config = dict(
    n_kv_head=2,
    beta2=0.95,
    lr_head=0.0109,
    grad_clip=1.0,
)
Each number is 500 + 40 x the weight over its row's rms, rounded and kept within 0 to 999. Layers, rows and columns count from 0. Numbers have three digits each. The size before them is the row's rms in percent of the matrix's.

# v: layer 9 attention value, 256x256, rms 0.0745, rows 75-127, columns 0-127
# o: layer 9 attention output (transposed), 256x256, rms 0.0738, rows 75-126, columns 0-127
v75 067:451529560510514507539507479561475496508526525509531521454511537472520499555456503467518506537507514567516504486546408504510496601543519512534558502530468485494508424479582508470505461590490520612496524499501464510433446446424462462523478540497472476479524583511567559558450491500479475545506446491513411485461516507557456531530473474519500470504474525435412476490536549445511497536642
o75 068:481486510554496511441489511470488511382467491572519456508447514475479496486448536641529517499505444528488508506494556485547443499486488611519536543352500461480511570460525477474458516461523456443470517431514481487452598446517487504484503534495526528506457471516482485505497516487428539497510493513549557433494440543501433458451471460391459496523567387500520492499478533531465489506572
v76 073:515497483511529420482513536514531478545538511366480537484523496422578435502566511493540496539491483507501478555495491525479529510548478507531525482497431571525458469467567433514499506407502487590474548564497494515534503457457515471541458530521545493496455544494567523490421530510545487510458537447530539547533499525499519525510506542516478506495541577540538496550466585511502530503488
o76 076:574511480390525477498537513496505493429501562493433587542486504492465530485479511567510478449525490474492540509516536522489513478495480507496513519538567462492479559560406566540539474475504547476481523455501431541507524521434542494488517506477500467489526443521447477510490501473479507483474499522445444450554560518524434507491495498402457471553509472520475527513519546538488525385411
v77 096:488423562501430480448544581477518427454484463527563470476528578413512497449487495515468501531465528495533498450501532498525478507494496452521422497471549553513523447554453532462497446500526412537449498486472543495489481469458577470498549422537468533538505369469460541504440500464502533513485442507496450487557473479470451570428530452488444484484524431578530524555442552490511503498422
o77 104:462469509466495514501459513511502556546500503508548430496517485518490531546489488180502506502496548501495510477505530507515217487491490318504507514576488487504511500483483441522489490532500508468489469535485472494512524512517520508459509513491531488486590505517516505491506500651548528499517512498461511519498512513542512466533513552489528491497518505483516513487548451488507514483537
v78 072:512401436495472450509488520472525415461473490465501525400540555413492460488456531543506493499433502478495475549457556513452394490494503499461491528476492545522518442528527535554508446468478493566514515483496569537520441485492495475541620447512574544575479404486494495512436528472493491492493453522508537521538448507507497472448544508439493428467504555502536531539495480465509525514497
o78 079:454513483438509513481455532507480514555510560505497468539510505495465529505479487311536481483525562454471474503528489528553189529487485384490495479563519481514525531521499457549505474585477416482473454537505482535508528492552505510473503522477446505493557480537514477488464501662484520540507544482481495536533509493499500504464504554516511528456495518474500464477478490498523530529532
v79 072:497541471488442459579507552467558466544455554583499512454492485534496487471530487482430555477570543564503520527535525491478506602516527502428471493477502499488555435474483538500516496569517590528515527544471490522462538502494469441445458517492500542533519426502491430426560517527477483510504513469464455423542507483512507438456441572489492490454516432434433535552478479512464551513495
o79 072:480522510476488472509535527522496500503561506489489479520514474571468473500498448387501460549414519532465473562533483520541417525499535379501472559549490570453505544509497464466519494519524491462485544503513500528535602453445510459538509500479501464541478549488599475496461481553527488395445478495482487530495475570463513497444483373521462444451539527481506508489554427453492514475408
v80 072:562448449513566514487523501464516516448452486493449585466530473532460507499443488512524508513468452474503461487445481469505565464468491473465511457482469518491503557500452404442452517435458552505452502482488504519515482576576508512554484481531467431469517466465563434413532581503562500546529454526505503536538539578473509495452485511518434491494525482446537464561523532479414539504383
o80 070:511483480471530462496463529512432425532479572524571476489526550527584430478524462511483523539508481460454521472561540504438484496520517608517473487507536537521498468483484512472550456473564459506486607569481460500489551540430544511573464406502505591491503521501507545504473495399534513456530470513490441537471553461591510482496569446523470499514446528535553518469463522465455504528474
v81 072:529497441495460539464528444492563460589477418550464497467531551477491558529518470472449536509517553505480533471560531438448496506502499565431488481527477522507509490426466463550518490451516435497536520495531506533456500494556485495556456524500440515477541429515446531522494499515469446490546461514484492531458450488490394502521535563535511443477494516515490508547504483432542485481575
o81 074:531493471506483507485439475486500555439536503493518491535467499604400468540472542461575508506511484498487513566527489499533435495460507502518479467421467494479515526484547444477491530541515531416501545535499520543555513441479521502496489478468605461523498533525551496485515476600495463458514491504495526484492490510436473522510492596531516569515526482487563471484443539487531487559467
v82 071:514466531505512490464535549464460522545463444516441504530548554506495463465482514512411408445512440512485545518512422481532485548511488501529457503532472548425505527534556554521477549542447520482448524511549442538513549481545536502578451525493538506493561456460489522495457483499524447440493481471467522510547468514496398472520500562478522470517499418507491480512453448462557472489454
o82 069:441512480461499489453432486505492488501517504565483481529492506540501536529528496515590517557483601500492494518505500503457553455492454441510524539455530504475520512473471492521488468567499478522502474468487586490464558535479527495483425547457553531459542492534541500579538525546593478542432557501515473486504480505439564492424493424466471537450461506480533470501477460483462519428531
v83 070:553522545505565586511579480409466461410495448542511442571484548512492552530524538491446559470496484497488591505532519497494526530507493552523430546462541461526527465536449484431453463567441498490531518448521425565557458527439466531493469491511498458540468469515514463486532443491443506542499524584529467482508486570527491504498536436507556521478453489580473477486510564448466561528508
o83 069:470460516516508497527463471579468475506451494448508450454552501540514482510533421525494480545485547498533486510542523563497549509536489544474529539509514578500486509521577520552486507499487400529381469509513576474465513536421509469525507546475510549530488594502528513480497484440677554492543524499527498485546508513466452403570502566504508517496519513428478540524524544512522485582490
v84 075:528562515525572484529527501485527483433498500400449503515524557479539532508465564480549520499514487532514466431488491494411474476472533542433449486514461555441526518494379524467520507554426499464468490501479468526466540480469491473515520521518550506462494509478493574549498508507504508502368554514438453591528518514449540477590522496546543443462529509541494514403546478457430450450463
o84 074:504504518549536486451579505498507487467473434543470479493514518517494445479576507457481510538467533535520470482475561476560461506513454558584512545484592454480515450448458550558466520470468503537414547512566471452455521482490524498481524519462552561478475537475470477495482422498419537596509513514503515447578512504554493518482519506544428514376411537534502523533420561521520502527459
v85 070:498487483531422443512510499526500450478543532465447473511462525472524521538415485501491503535542562498532464491490534527478465555481477442590488414517534524414549546452489479507430534540536472516549567464525463391495448516513500501534478525441535506476585527580473474552543497483475405542459540512508525426604450449479481521491441487452459568520481523562477500506446438455457511530469
o85 072:514501556482517531557550527535481542470533479534472459495482494470473485510557477452537465454450455500480487475464406497588420482537518546494472451530416463469507514516525467514523480589458488573505494473518515502527472479475520520464489525521503514469468477515498485483494519578417490489502480480481449558489479518537480488535491544549460485481466508485500524503581563460548461394502
v86 074:518524553458462486524494534479453470528517454457439480488536481527494466462574556500443498447479448474505509531455575491548512540466503430506462561500454542509495513519573574522504494476562500539519467516471533509514491485539552500438522432480472549584468461541528398513540488493526508477464523503516554417502506547484440472535538481448464560481484513537497416448400502488506543488435
o86 075:567455483486510478458505528527538485602488538546483506519469500526449512561500457306517537497568530530492502459505474549428378440532512386472533537607486496483510513499517527554525478477481483562526465501525533401548521521463497490476487532475500459477510469500516506490484552600556507496479533481522483523530553489537482567617520575517555501532521519500473531505508466441539489493491
v87 071:406551473491479524588410462498448556518567483409504550487494499486547431522481507524543513462419476500509483477499484551533467488446530499525550429519498480448509592507441599428492524526437560534465450441478505547460479503554451487454416495531423500481501457486453499484480529525503517507515499469485464555446513452502521461491454447514448477522487539493585593439488481522489432474504
o87 078:518470529471493518448584510526448510543524480557471467461516514487512501409509502630443500532510523526523518470410474511524587519497503678552469488452572501530501476506451490476545520549534521517525423512510487495500523455511531503468541495517489508479412482446508513473520510340395543494502493504455516539511469535537522533410532456489536499534454510484489484527458511476510518400489
v88 070:476491514497608496513512543540516561462401470424560495445507547530549491510441511501423488501519525493500461410498534499521470542515509469451511541486471534507572489436387538425522515522478449559501459511496492509409468494467544464449507481502517556507551451546519461498487532517554510464437499470469450512532500425446498422496587537442570465470525572445447448550470466457495505532528
o88 073:516544508479519512495463484474501551585539480492527491494481521511499534547470541279484470500492470435459491526482519519497347465445460438558423552476527513500518428423518491525494497437513537538458552499530490502545543518501519557492510490526525471491453492478466545456503488638604493542535521527549545488527491524458463456464504543485495488434475481542526501487558486518509511476516
v89 085:481464526458439476468504519536530460488525484546565434469573567452560482428544562533466474523488510504510521492490459485507504464509469511525477556425524480489489439574472570543520478465520465604481502479525519499510484502456535497499528446532485513486512399468412533459401506439533524517543486471563463482531462503505453593502497502463480478460458475569517508532502482558557493462524
o89 094:466501520446499537502430536507514504540496479499555452485524498517481532509484489219489509504521546499506494524501515504485295522457506329479508506613560488497496522483504425507468486519476495468531480526480485468482527559513492500472485536498494533512600503539493481530507498657591520478483510509504516483462502516452486459558471558497500511506537503514469485502539455488510483504529
v90 073:510427500533502520433547512526469532522489516503430499501550438453500427506470608485489495497515395521530557526551471497549505518511496477490498476531512491603425467504475495560524475480461560495525539602390433529497519485439537527518531517541540517471443523555549505531541444509506549523539506505511520484544506538542441462486515582473549470531475434494510507532534426449470461524415
o90 075:542527453492493515445438530461532433456464530509503546490491497549576569473485442496578527547534585477504507494496519444490545523482495370491481552528463512507511554531498591438483541409494413521480445454551498494482613503432514464554476416465430529496438518455489459580505488511506512489471496474562527481542498506506574498484500512480544491539558525469516517488483509536516544567507
v91 069:526509473540594524516500447479391527553497504504474462448511490483471522499464415492585512461565407508470450511593479543483487462443490533509530433506493524418444514520473536501522477518504538511450508492527472467445522518500399437557523451502465503462524468442549532481474485523493533531510482454472521512508541514479616502482602584514495456464515467582461548458550441449528505518497
o91 070:543513454494544515536479525489460532381482512491503510503554438499504526540517579548477507489489565512522509518474528446461429511525498525544532517518555481491534441577472488405490527485530473411500574479437464559511562453531507504519515464474507456487522492486558423493513459513525513521522506502484487500483451458498547460388445431545498490507587440532488451542493424554501551514545
v92 073:506502476509537477541444516554498473511466475477509489455494486570462478473466539520466561503531466536490620564487471515559535499469578478447473461490512487448452497563512454549595486478438439562519439514524521436442457467399543455535530459484516484517469526524517469515492474501456585504556449501524526437478523463485499512566612500578478479451461484536493491509481556536467457513521
o92 074:522465481488498486457469502448518533551459453550570543530509463589425528477531391386518497539498523519491511494469571545453542505523503437510526519561492552454525526531570507470425485488494505475500562517469520521491598489473472514613460532532469446535535473541532527470475515480533503497484499492498519527522556560505479532426497545474458501455499476451501514535512467451481518576541
v93 077:532565503474640469543435470497447526500522565457428577499471420554507511550496498476582505477595483503461457483488493521536468533503488531484527527545500462556495519517468505496448558547433534447524548531477461556498551479508487515550455518442504492494468547527538507515495499527507502486500480491470497517545540487532514506559434510554487528515487592475520493484514466507437521509538
o93 091:520487489523512487529520519486481496489478488496446534487468524516522472448517497857497517498520464493507510502517498485465652511500490720506541534431488518523487488508484540508534523491497500474511534486559482489473503493492505495500487483488454496514415480456462508503489513366414496530492505503546521475552499511518486503458548465519481473489488502511471513534495576510495508457496
v94 073:413579504540544545519479494536545457593527469519473524456523472452500512534515495477498523462431501467540530567517520570483484533491460492465428553507516509500506519511518386505498543528537500462543432478449524578473535544547504535441530488472479505437473430564520503558552490490507443463519442547510502480394489487476462422542459501490458500536567508504490565464435436474481471483552
o94 076:554513493600459452449462444535507407538501503471495487471502519586489471458517505343483479545541446479505520508475481490517413483527511525553448463428459482470495569437459591557512488611495502509482465540558536439483490434517495507452542492472490496516418546481495532463477475442386460496469524470475534565479543564519485493439521532416521515516424481519576493552369526425497484513527
v95 069:443572476477576467485423524435430506461524433508520562510537518451547577560485471482588539492515518568496489424547477516525541535485461452527495431474483501524435450502515486497468491570493511516470531505510496496541454535552535540499491525546579537541519500477500480436569486489526504468479528502487529515445557578503481515530518471463449522478574443448527504538454464558524546492435
o95 075:550472498506498484500544529497516550448514575545526449488487472523450418439495519646473512480450521440539509449501504500502394444512518478526509540509488448494492524495451455531485443507562571432526530476460515522480536517498525522480476447479459469549524478469551505475527484575555507485591498505461474433518520437501526472477541515492569497612493544492516466483504501535530513450428
v96 067:436393513496494514447507499574504437452501519480470547584473461500502420471512492522596499609465540554464480482480527504562507521504562509493475516518481483511482515462477551452514469460535519572507443540515514473519510463546504533429547508489493423469457455469448498578545573522539549549566530538530502517546504478597515491544479469551535512506437463478509582465543432534464492521459
o96 067:427473497462528546529503506473522428586559536551469426498495541527574547464452405635484476506477425516504494474482481556496509506480516527511463470576419511543507550490472541508507524502500551580452530471500582566515574536512484448599495489476506568508433549465469505528514477416406547479473434473461543504520500536520526480561482506518521499448472493549510499505534540476486477469572
v97 090:480493491497493490465500582489544433492510452576515462505492542444497472441516504500476480521461511534494466402470446479503430479472452496515512495451530550491456458538476540516529479463580471545482481517505545514451407457468560497469470447538488551526457409480444505496458484456530529516477435483545432528505479458520491573439501508443489433442511434516529551537492500544497494487461
o97 097:455503473466502505495425509482485494547500503481555438465534469489472527515484514196513516502497554490519505473509529522529207506493498327509488498581507494524496527471527432523497467543480504460518473522526444506524510460518524505489475517493516517511585480541516470527519495621571518499532534501481519524479497518487494479494513568512494511489519514513497485481515446492536483490518
v98 082:501518478432464540454509487523485548437535488574512376550585466514567486479522487513457500487510504476568522494505525486516516547462493495528516475509496432521473431495472520535525502432485565499490497475492509484580546438542505508522602464555511488535478516471503516400513502479500494489509583483559507521495537482499502496547558496477479497510563493526558500471511488459506528444470
o98 091:511474537494517469504477570513477541491502504448531619502550506437469477453476545432470555522498517515530538519495476534484480496544481422484499508568539500480459516475436441524476491430489475478510477522447534509485483610519489501485525477507441536487458537478445492531522476527603495508507464498514472540525520448483476488573459543568493512577574523515479512506490446474517510611419
v99 073:534528467483529501466390509457531500542429518480440529479515485476483492561500516458529490485541507465447459445433445517417480516510476464468546480480475543489506474422518504454516518565465445384528557545466462518472496434488510490472515545506527517450460495542590503506550508508555472408472492473500522381519515529484516470442467567560497445508489535456558535478486529533499431504458
o99 074:515509495507454456447584472497556438546488509509523510459445499486497446493474620456509481499546531604528452441510585476558568475456451513533498494418498452504493487468428566517495499509481529518512505467557419457496478439494520494472461482481417456502493492463426511507525489486467518527493512513521442522557453494534499541414517490489449484444443519529508509483382542503536485522482
v100 089:447437514487477454425525556511552392486466487533506452425537609406493550472487518497479507561495517545494472456492586457518481493497502474490495508448528560495530475498495458510477433512530417519488498508523491456484476485381545481509527474556492500473503415482505558518444503461476502460485503516515452540530482514462418540484533534475456465465480463516532537523461505533510472492440
o100 098:484492502423523505501440515487530495535527529525535445504489469496485519532487498178513486504478532504515476519528528511530222509493487340504491509563487452491506548519483476514466492505518501486485488514491482492521511484443492490461506497490512503497598485539508493509485494673521535501522480498508511504490504514501495462522516563495493491480496517503521511461496494497523518524512
v101 078:500458526484538528489538423575541553512565524513441489490452437551481527545539507524499556488463513463533445592456498520413555493451436529486530481523545494551563543498503484542554497511409523544495534487483562458532496472499407490523470551421464466513446605472536490496538517479520537499553554526553501477517543493567493482522495530545517576515516583510525473467498564524532512469643
o101 082:503495528488502484516547501454476495441434511442489530500495526447540546477505525747480485461515459508484499519508512537494794487515522643481487482367491514535537535518497511510522468516490504506477516497505507514503451511524489471520519460469480463513444500532501475483503479367430486504500507487536510478508483502522477483520513425547489491522487492504491521463519487515487511548502
v102 069:490453477570479366493499460554491420521528524488430528580473507529530540489538479518507559490542540399525446496539547496533528473541574497551535509479506451568504515430499552458488437492496515526444422521475509519555463580479504492474514526511483465524505503498448480471491518471491457447518536459470461545440458521517504546478499488420586483455572411517490490508556466500528516474472
o102 074:344492518502493519483462537506536555417530521499524469506541444491494537475451490583522478536451576407540465506464476526563520522517483418495487479651555486497485531506514510572461586517529458484458529531474548503447487492521502474511505568464487552491555517471573510459505488571417522488493526485539428450481580471549518468540454519525579479419450509466468515475447563477486507585490
v103 071:463478510448491520500558499582428608489489470408490425473583479445554479489492563506478480547565439544506511493497509526472494485521435477489569628515432500492495484539489527526463511519507533451536515486483511434443517474479531509491508497482571522472425505509512554538487456514534530488478487486561527480472496536494573493502569503471448465531473501421484413487492517587488538513462
o103 070:620539490515483492530508479475517504505489507500451551467479516335462482520544578535493499471513546521523444446464577460539448511477531517518546566442549498483459386502450549488550477426510464514500440494482399478523499512482427494552507444502519479482529482404480471552509538459470465541484491516508533487482455493435510574517451547480481499523517567523474503556573482529500498466517
v104 078:547540464473494502501500512519520447546466511537528468508407531543491532512505511470488540531500516447488524447533520467486547562570460517421497513533495494483580496465488545540518495580552477528563477469512446512421408487438516520460450472531493492542525492554532504570552487527500550518494560441474479490530486485518488504511533529513517506416521549477510475480463521503531453485435
o104 079:564512547482516463510504467466452501375460496481495433511452508515477513553495474395553530534451505550509471522477510511571536481514514341560474514479446522504531477523588526564532516493450530474497460486489486538594556380495514517543487477503500453517460461531573521484490511563499507470489530472624541477554486496541513448482512455519508469567498506511455502449429496487500468513494
v105 072:495511546478514490431495508518487506521454503556460533602488459495545395481524451517558522522466447457550492391480537500489527458489541447548534481510491484576453493473485482481528524396466483534472456531547475506531499533424475558402565513482424465494513546444469514485501545542466548525549440477548509421550526439454446478495468500465484483523476459521574549483507471540530482487466
o105 076:573460478400451504495495565478518468538556485538506414481503483448545464490475556522499480540555522471493495480495459516489709536481487396502556482479521528525488543447474507496513526517502571545483449515418532524503468458500516449493413522508519518509519461493565515577502515530579547490532500482444460563481470505514540486535509534518537485497582536541484458510471524498488511580505
v106 071:467433493499443516463542457557467484452547514512434438391576459420498541523509576475492502457553527540469528552481483451446507541463483479500528587490529442522531473504560563544514505529571483449562576499477474477502470462532524539523448538525484513468479473540474520500516468482508445477483532529496536451565456557490433449572439451515484520511540444536497482491558488464492566572443
o106 066:502540526502494489493524488524487479495524467491510517488449516517535546554534515470523472493500546458514428478492544562547494527567546563521490470504468535489525431499503405477532503459484463549495439423538519493415484526459484464447481491496540519525497529424466462525469481429517498470493496431527513590482421496523479594568503579471524534440447538467529462526545491501574474499504
v107 069:466546515473520492592502444540428495443504518532509561537549527521516535515486583483568537514517531552442554538507397553473508506491472508527465487497457535490393515420479535515515428507480549471508493534530475570519487471572489524521514507473556408493587552493520496431457466511508485523554510417481468508523498497542530519417458466549465497513491565439549466519454529519525482512507
o107 071:590485518512496445509480535497508461501454492540564494532431511575476450485523522660505496482451471488512461506493503457476557462494485625495516549396470532498526542500517513503518538628562485532483407483506547479524541499470478532515492465512439603519374455528496526501508534511460510526570508493499479469559475500415491550528480434463472499600555430487501520475516574534504486495475
v108 074:485425462509519534426473471593449502451540543533489586486521486507503523478525507511524489457482506460452527517511509520516521474499490547516485450487533418548513482553526484447437450508437508553543518515525461445428442457474523484534551494502547426440443465441473512414465518489409445588618548483491527439597538525497511514505535431522484478490458507556555446490566518502459499527416
o108 079:396497479519516513511541507495488424544465459514619425489512499495604454516465406572468499487520427476509436517518547492502568498515509635501496509608530566501483457518509431475507528478500464499533525495495600522498530485532496500547504493527490575469442512504523463503522507354609550481494482478445509532472473425495489511556442620443475475503527477422470482506507597472493518573539
v109 077:468480528480467495527516594526457443516522470558502541458552561456503503418491442499488402502537511528534520449508485552547439544566480535455491529438499557494468446564469576512557475497624461485509439478498511495494493476444503447381508486526553547449505409515505515491406478467485539509552491502487451472576487509490465555476508442509465453470538414568475497494505485531499487538413
o109 086:425508478474478498491452534492502511538513489516541477502525493520508542605465489214513507489485507529495480476507510502517215488522492330505507476621516512499492499474507449507483509507492488478502536500545448474464559498485477515454500541516528561500585504513512492515504497618562510529534493474508549509493495532489536502531479535490520509467502488516488495495549516479500498476566
v110 067:468491517500605457476450492545573508472441481459462556461536502431500528586452496479550499527492474527482523559523534492524470584459475498467530433518529503544538521423576460500525491446403450446510533522511474475577461574464494519477575492560574474515505512502563482495533506518524462456524496452526586450479543589455555529473539521468461500511477495492516473537522469511454533506559
o110 074:567458510448512500504485520510539547483515557512455522497479502487475420474508490776517477505487486468532483484550498494485579498539482669559487488416486530503542532562482517508495442496525482491432502478499530515526474457507464489518540440492430481560531489516513514501475511420423504541517501482503459534497471428540484513446483488499531469601498490501486506491515562518527488551485
v111 076:479539453547507477510508506525531522422556492542476468569495544505491507502452482494405497512513475505451530474497459512525463528529550527518521535460481517379467454537423479538528525591494495467525493479563501502402471434533540479526465469454502503458433487491448542484442526515551483469369580453398501541444519461512523474621486473479513456457488501523516488502527522530515449525529
o111 080:491472484517490487481559506510481529495515418498472525474486478466420470456514539502505513456493453524552498505449584495461358477477517526484503412600543492528493462495586486520443492506480565492499524512457467464500506503577530535536519549516509549475467514510525489471562517386488488584564534526599501459491480435446511539471532488519453495542489543428513444491474455496494486506418
v112 077:481507500510530533557460491474510476491518494465452461570455466488432520505485563504481506430505463536523490504505429469489471497459551536527455515514445465429479590489457534472534493476486505524476498514569528553549481472614453493425508507497441566470526483521396401464515491521542595579446443543453419532560488432495477526567536488525476486522529476519457547513518473558547483510623
o112 077:526494499604457550454469542515482536548502474474488418527526514449475528510532552483495480495544513467480448492491480472429466494541472532502495456482540506507506482505540485520482527602487539479601507529447539544513513564532497445531542576522575491503472483477529492427499470544486447504536566460530509496492494565542474525446498423564468447481458534522490492526508462495524513490527
v113 073:511531515480466538512455596537557488472515427438531531506550553527448518530456515476477503532424536442502525524577563584540475507463513467545507535505534473518452535525540533489493457518567468536517517504446505438543599549459465525516523493556514528503520487572468490590481510515539619513489538466546489440533466472458505504496557518477522588483426430452533493421523449553505546516563
o113 073:526495453531490528523464481510525436500475474576466508499532483486585519500514463487461418461511499511475508459409503395535401459486498495457505489477515392501489441508505527448470484445494527454545509508479420518509448513497428505462563497563479430528423507495579625505475526576527530475484457522457437532469512443505461499409490512518498499507524509504475553494549437509486535533519
v114 072:588527563458501541480486466452508516508476467503463467558517472488548566515469492495504499507495509449468519426512601578575466507475538469429520521565541493511485519396441484520488478522502516457492492496498501529525530489448506503557577483525597576538474473547543438579554453481495487432522530494485500540502475501518499535500524555473496575494527541485485489466488443509536478475558
o114 078:533498507511533499520473512515458472519538495441463557541506475519499518447505363442527535484505535473471518469528398438518345467535510384544479546552490412537511515405546600576467555538489459477513441505441534515496468476508469482487483512516421490465466530436457504488496510641458460521469519522558501480571512532474498498470503481537510512523419492522473520488471529519488537546518
v115 070:531476521510477534526545550474546516566450490502527501444486441502519552458453486507453482470536504574519406558418530496444503556473466545530577395521509462463523491478450456593457491553509492487464491536523468495451489510559520441496549411474423511450557510495525487468513493460420509502509514443466514529532517495452563469507572530467482507492470543536428472541522441490470472556536
o115 076:457536527512560527479528465462508563438409516494512498494573505419508431527509565291515521484467463508506519495546482471414357521533517440522468585501510502505515507545529456448502540420472532520561531512520470503477471531489495520484532497515545517464398495540500440537504520618479486513509465459520508510489499556529499462487488422496480468588545469508491475500548455493495500566544
v116 085:497451523452442519482541507482455445477496481553449423462490560437542519415465489478484454477460562530519521448572461454519475498473468454480437515400453504564496498515449539491491434467564486560479480441515491488497535489525521475480538414521492577493579379502434478458417460462514540506527501495498482448602486484482518542475493525476414491479559469574430502543482491483472511474472
o116 094:476488501481493498480444512516503518519469509485490447507515516512516532531509507161520500516504549497480517505500491453498247495514503258483488509600510499478508513487488446512500521525519489487522491497493502481506535514500501500445500501513537504508538522500461512497483476650571509493505513487494526515502494521479516481541474514503507467514523485516491510504523476489511488482523
v117 069:541486514481586459480509546500558543459462514529480529558543530508432502534501427511533523534562511468462523575514539463523459438493562497455550565519485459459472490468477526529494515433519480487537408498507506397565498551502465479492557528569443473569527500535522479504478552501564532506473500524457486534442512558455534517509582443429516440520458522495508450515539481526446509502514
o117 067:450505511527478473508516494531436427566496498483499535493494461551477444423469479536492512476449530446488507418539472511444423512489541531480491464464500536481490495544547494562481470497479468518439492534506610536532449432497476478491473446520512452496484529515488544501489452463450510489510526519507507477481584423536476522445504525558569496596479529512458492520464612480487477556438
v118 073:523491526542589459569495457517473518546477469517473596530461526509462512526497485508487467522518486525518521592528521505462488455467468515509523565513517485488522567547593612532495487470498458502541539492462471490481475476522463489438480526474507556530508479502561561452367560507467547531562500474506483488510496531544513496477521551500497489553527486480453462524490521419539554528503
o118 072:470489470417483504436492499510488557416437529512477446466578486585493517486490540609440469479519473491444503516553524503455568502458482666491502559504454517430495501576463472537544522526535531521474478503529474477472505516473501576590526499500468485493414495547440508511509519357454471524451519461442497465475483483504477494504518355535520495540485428448484492484498410559493510501446
v119 072:566499438461438518454482526476519479517470468451556434409534490500495572502481483477495470550517481480487505547486538470502492493489475475547477443498492515463505515464523531394489510410501517535543596528422468581567543495544458489525505446493534494429491456511425478404498465526537432484484516500464520483494458489474494499456473573498487519533537490558546518368499466498514471528500
o119 072:540519516531493491523473494560521481526536469458490480542479542408529521487496614455491510551504471521503478543471531433514424491510493517531487477563522494506528476521434541425492533483508531437526481494506518470564504492436531525455509519503453528510507573457612493492495519579562468475464460521389404600457436481538451536487454612447468523475480539515517506464500512438510492418548
v120 068:515474467503507541423446503551519467526546510504440488516507452487493531506516488504436475453541536487532493522526509444533449533418509531435457494614522438503524488471522514449539445371490558564492449547470527526479518485601475482562598532513496514558489505514554478465492514490549501510486506513506442526487526495563462488515508560502508493518490483527519441537499542487556471495443
o120 071:506505470535474480474415517499550458480453506475552577519508500520445576434477552511506547496470540481444520490551502505538282489498506490527513467457486483504466516577512538553533487573497415471518452482460577533502532556529505496527549483491499432494524474493498507483508504490453473525474521441449523508511528500522446544485435504526470496565504535459520507518453394501519522545482
v121 066:481488479428387500482485421581541466494468613544533480480481514535466567455545492493456513427452462470523552544520472476483552461515527526507528554460506458494455490546494469555512477499521493519502498476523551499491473563463438509490425487548417539441482585473500449512512435508458507530520435592461468516461496486567438506543474516544454438486462595459491473488527587512498417504485
o121 067:533532503553466532454551530475526423431492468453529445544458507420534501555461508402510566541510413539507466545492567501535630521519502522473517459464470580540528509474557453500466504527502441540559463492485535506493505453443549520521533470528539497549502469480484505523500500491505511514513516498610599529480515563477509503546506510446524525485501480518547458477467495464533496616523
v122 069:468596543489487482502441451500451547558473480522517525462389493579509566500446466515558514447556521438565543448487482498498484432450492494457531466471485452531546473595529462488501523520498504469498472427548501509496525483571433424455428461527519505438530486479511473435526467492466472520504457450471507496448488470482470515460492538491444509548561509458507458532508528543499511509520
o122 069:501458540504479510443535494496530589477499535401517483501498456530533495536504517434429496539494449546513516474539501467473584524524522526485525479473534542486474489501433407502528485571496512463609536564455621427533392429577532534483485494515511485522518487489483512498521497505573513467554487493506516475446515502514452542467528401469494452574504486489547490488467568547474537467442
v123 074:457529556554531527521465494468494478420465539478498435468445570513437524482480499463517463459549487449545482471507453513536535509514509465531418525496555547532533453438456475441488487535503520517526428542540483444446496573482490579535506552539500512504505541549533492448528511522467517541564455540507454389545544491470469448432556450522434489523533431541476505559445478525452461473448
o123 077:486507484551454511485482555537530472472541502511546461514471505549542511555504471371467534504471525538525501473485558532514534521455469355501490493507465529440521496489516551462502517482537474555484476525505577523523492521456494478456490469503551421523548509508546470461535487483563527535470454503520472493524505400475536423540504516454482488518585509500518505483436526508489434488518
v124 066:464500493502564554474531572449487510512417429514438488454530502516580503549504531505651537510535382546495499505507481577509526481490554482449514529548506506478508527561569497565518511436482581423517491496465529551544541549452509513518535516516498497469566487467476510498442524516494459559570429541509551512459505533478481447484460484453517517536442499499585534493486483499448536528427
o124 066:625478487450502492503466486587511391510508509574487511452515534455541447466476426556488475544533567464505510510515476481406582527481527551510473511478512525494473477523474522505487553478504455542466402541563528441566549452468495451534456469510504538510517533490545477554465483363469479506487497498460504487458532475497479515528450365542541517520529448558509475550465477471474547482458
v125 071:448499498498541513586532453538508518490492465509500505493496516487507514523455500487546455484439470557506479439473466566515535581531474509412565449477502459395502465494526501503563509487500590506508472551537471478493452583518452502501465446580509484547537462516556559426495522480522533497493505508466476616418472511513536461444492472440505454521527531474552524497489479473493501516507
o125 076:460475529534515475441453476491437476488498531562528551496482540528546420478442535539464529527475481455523463489513513503467549481489514626565447532482551478492508523502498616471512460486541496549471503500496529506482558387466521512469515452503473540515464490512435510467504497437399552533501456574554500501503527474492520505496528500532532504653495457507502508480390477499466496467501
v126 067:526443516511508509483502456465497537495467534488455503492530422477508538533572465497490546500483415494455531466484494504497515465462489448487486516523521482452528510497515495502479505519463490454547499480452451513500454517550521561552431500507521570519601564479549473533538530530534512472406466550512533505464541452559545437548543566426502519541527560502480436448489438452400531480471
o126 065:551505478499510463496508477512510522446511511470480448540527459471498466454521561473460504475506537478521478452518481487500688422452551573541459526428474465545504436517509561531489494521484536551490473500520598442501546445531528499533480437464499493516483497525454520482486461365527449554482572476500446554538503441540510506421474496505498495562410455483479532564457427455522493526486
v127 069:433462490535497488473524583535545378497471486463551465445485555432486479470507504504499496473486528491519468518512504481470403513491509520501463442527528559528491475521499523498516446513531417538451493535518540503524449450418495488553491455513446539514540406465439566540457478471480494493539443496565474523546506454521479553412558522567490403438499448537527585577482526481538528532414